Each number is 128 + 24 x the weight over its row's rms, rounded and kept within 0 to 255. Layers, rows and columns count from 0. Numbers have three digits each. The size before them is the row's rms in percent of the matrix's.

# q: layer 4 attention query, 192x128, rms 0.215, rows 0-19, columns 64-127
# k: layer 4 attention key, 192x128, rms 0.205, rows 0-19, columns 64-127
q0 100:165085125153122155163096120136116119110105138128108133137132121127127161127149120149113151154115121101082141152097131163117129129146103108164119097118062082115118122146161083153120121135115109
k0 094:119141153109178098117117130118101147126126126113113103149146148073123107136133137096134136153107121159133094095144104143130153146142125144071087157092122107129117136130124169088144135106140101
q1 091:129128136127145171139141090115094151121079147107140118159131112107137137162123150147137148153187096129090141118104115152155139142117139099155139148105157106110158093120135155122075128102160154
k1 085:128109098095145114127161122100102058147133142121132099147109103093079155141140121118166119154175183164102125091113147136126126135121144137123106117131102121130117145132115105155098116134169144
q2 082:132091113134146113088119148159149111117120098162105149117136135136157130117112098113123164126133083118120050118097144168133141116120062113155084115127111083100143144104129133131120150146120077
k2 084:149180125150149125145123157125114131144138119164148155129175094079124088153166127128106149070160082169103123163108160142137087131087102147121126091119131126124114099129138121172112152123126128
q3 094:161138098123127103136106142111155165141170118095150147128067123114083124083101117154138112125163144142165134173104183118189144148108150136124124159144114122123137127129163131118109121170142139
k3 079:156106112110140109147112155109118148100155120146158124139125100171173127115093118141107116107182172101095144108097132103128140145126185124120126105140108127156148138081102149135144157091122093
q4 091:170124138095154152132142096112128127122146139105141119104094186137159148165057086131090134093124127131168113076136142117166107110148152153143184127115151134130138091088172148130111132145126145
k4 090:079142154135108113166092134153137169158120161134095133147103105113138127138124140099125106129115109113134139088148145141111120112098147137127126116124130134083142133136155176157176150157128165
q5 085:104168149128164126164121111108120123150141119121143107168154124111136148147104133102147132182116164122103128146127128100156118112127137124167139148155187123118139128107117124089119124108071141
k5 088:165126112163121122106142114137140110115126113097132113134151107170150134130097134103147150129114121135102154116145163118125130129108135155109089109092125094143146117123147145127138080135169193
q6 095:109151121126118145152135158123121110146068148104154140159180089139129117118102126122145144098114138134198144146124137168127102129132119160062135157115104136135141083139113135135142146119142147
k6 094:105156085119117128080117164147154077124154122139069118155147146156134109133144096128117136094108110119108154122124113123165117119136129140135150151113125162168126145175131090138145154051188126
q7 103:108115116156150123116140155114122136096131090158104115141122114144158105145113086083124151109120098095116136134113126097134102088147138124124085137118131130116097077106153140130173107124118143
k7 095:109133125175110107113108095135104069098124139168120168108145086075136165137127106148113100148159090113121132120101095157132135128120137107122144131121163138071122098115138100130113092138112116
q8 107:141150117099135145122123133102127118149142109168151096137128132151113144123110098144122126173096147145116135193138148169175148118111091084111144143137114099108118204138184115119071154105125146
k8 098:095098065089138117112117162105150123115133137096146169089115121120117097122141163133149116168155138148125131108081141136198150158129121150120110145102150131153097092135131151127149128124173107
q9 083:177174138124126105114112123103158136140099127138130094142145150142072115144110139110164125065138146113135151134136136157119162156140132155109101120107134118151121101126127104127132126123180161
k9 084:124123158196090140132123110142099165141175146144121112134145151153126107088127122101115130156133144153150113120117138143120127106180133147109120138110193105112087162127072114123136170128137131
q10 082:110125101118135137108130108133120164133121148118163132126116132175101145093144137107099141162147128134090150131084129147116107160110153117119125121082150116122122144132091102117123146127140131
k10 089:099159113121164112103111114086108153143151134124133129148152134145119102138102120149090094117123131118094099105115136080162129154111110145103125127170143121162126116148132137112114114091161118
q11 111:115155177167101119157189131159127119146095131122141127119144118151146104088096114139149150151085099121142132103122122131077174120139205112127109168143127192079122110129103122124102137106103102
k11 094:173132142125124154139107162113113105106088128145130124125152131151115102086201097134146129095170127141118131149137137094112158111170134143131134128154154099111105133174188106165113097135176104
q12 082:085161103124141190136128137107139096100126126131076133158161133141122100102102115127138126115131138118129116204128120176133123154133069127168189112149132125116109141138169122088107097105117155
k12 089:103128085129079120112145132118127126142150126147114129088109166171126153165162166137142144123089122158128179116149082142109140096124106159139124152111138091121147166068144145137140117134144145
q13 093:151110096093146162087163122143136123107166148098169083187132121125107104154110100132148120146122152140145133136117148123159143126133146144165119163123067113140127122176173091148093092120140173
k13 092:123064093206130120117130177127097117142131134138111143143157173163168102144132150121112149138106170108113125118126133151127142088166145092154148095132108132161121157092095118106153137144120093
q14 086:126109166124133117143118133129127169194112106126154074144125122149122110116131112113177125082119133098150122159102102144112142149085144131131131145096156188150145106129094121122118115083158155
k14 093:172084131122119181096126097104194114153120175153121141149123106133113130082162129157133082135110146153133159092137167169157121144147159187148141117113129135155129137084160099142097148163083141
q15 096:175155168155088147103130154113149142151106167148153162091151155138144156140151141135129132101143128117160149150095142130114109096149175089131154109139135140146085110123112107117143167081117173
k15 093:111163139134121163110131112123108124135134145119111155151108172101137130108189132145139160115118146154060130122132116127090125126112151106157129119113136096111089141148145109125122136144104149
q16 086:114137102109131110118126144111083135082158112119144160114060139158129086140148132130156134097148139143127115111153138145154103140117093099114128092130145148124085159201148088153153162161125147
k16 087:120166125100162142117126146152136121154104118120134085136110138108168115139096157104133113126108176128141125154097172133157135086142131146078092142136139116134086160085115092120154131136088105
q17 095:135163173140117166124114105157118167136114188136145151080117092129141070141136160120145154131180095105123137144107139144120163119158192108128128093118119134126144130131146114133126141148113114
k17 088:128129142076137096136127116110101136130102124124119116145203134109141134145137118102141081154147139105084134131138153155131210109163107085149123093153137153124114102157123108109166133133126161
q18 094:110138164121142122146117122131136104149174153117120128133105110137095121123137098141133174118072164117130138142123173124151082158126111137115137112123089147134126115131144129160131137129088109
k18 093:117152171104138102114093105129166104085136151127126125116156108085121085160159141147161145074163148128139153129154086139158149117139136153155116063123147089130140109136141117125135117141090102
q19 091:144116163112114150095098096169132142170074112102160095143112157117119132108127122135155156123139113154083123121153151089123136102141108129164129169154160096129120143120086144130123112138107131
k19 090:137127114092096131127115105125119124165119118146164099132116102107126146142141116163146066105173130122145144127125129138149096111114137131119195111133161102180106137150127133131165136181150167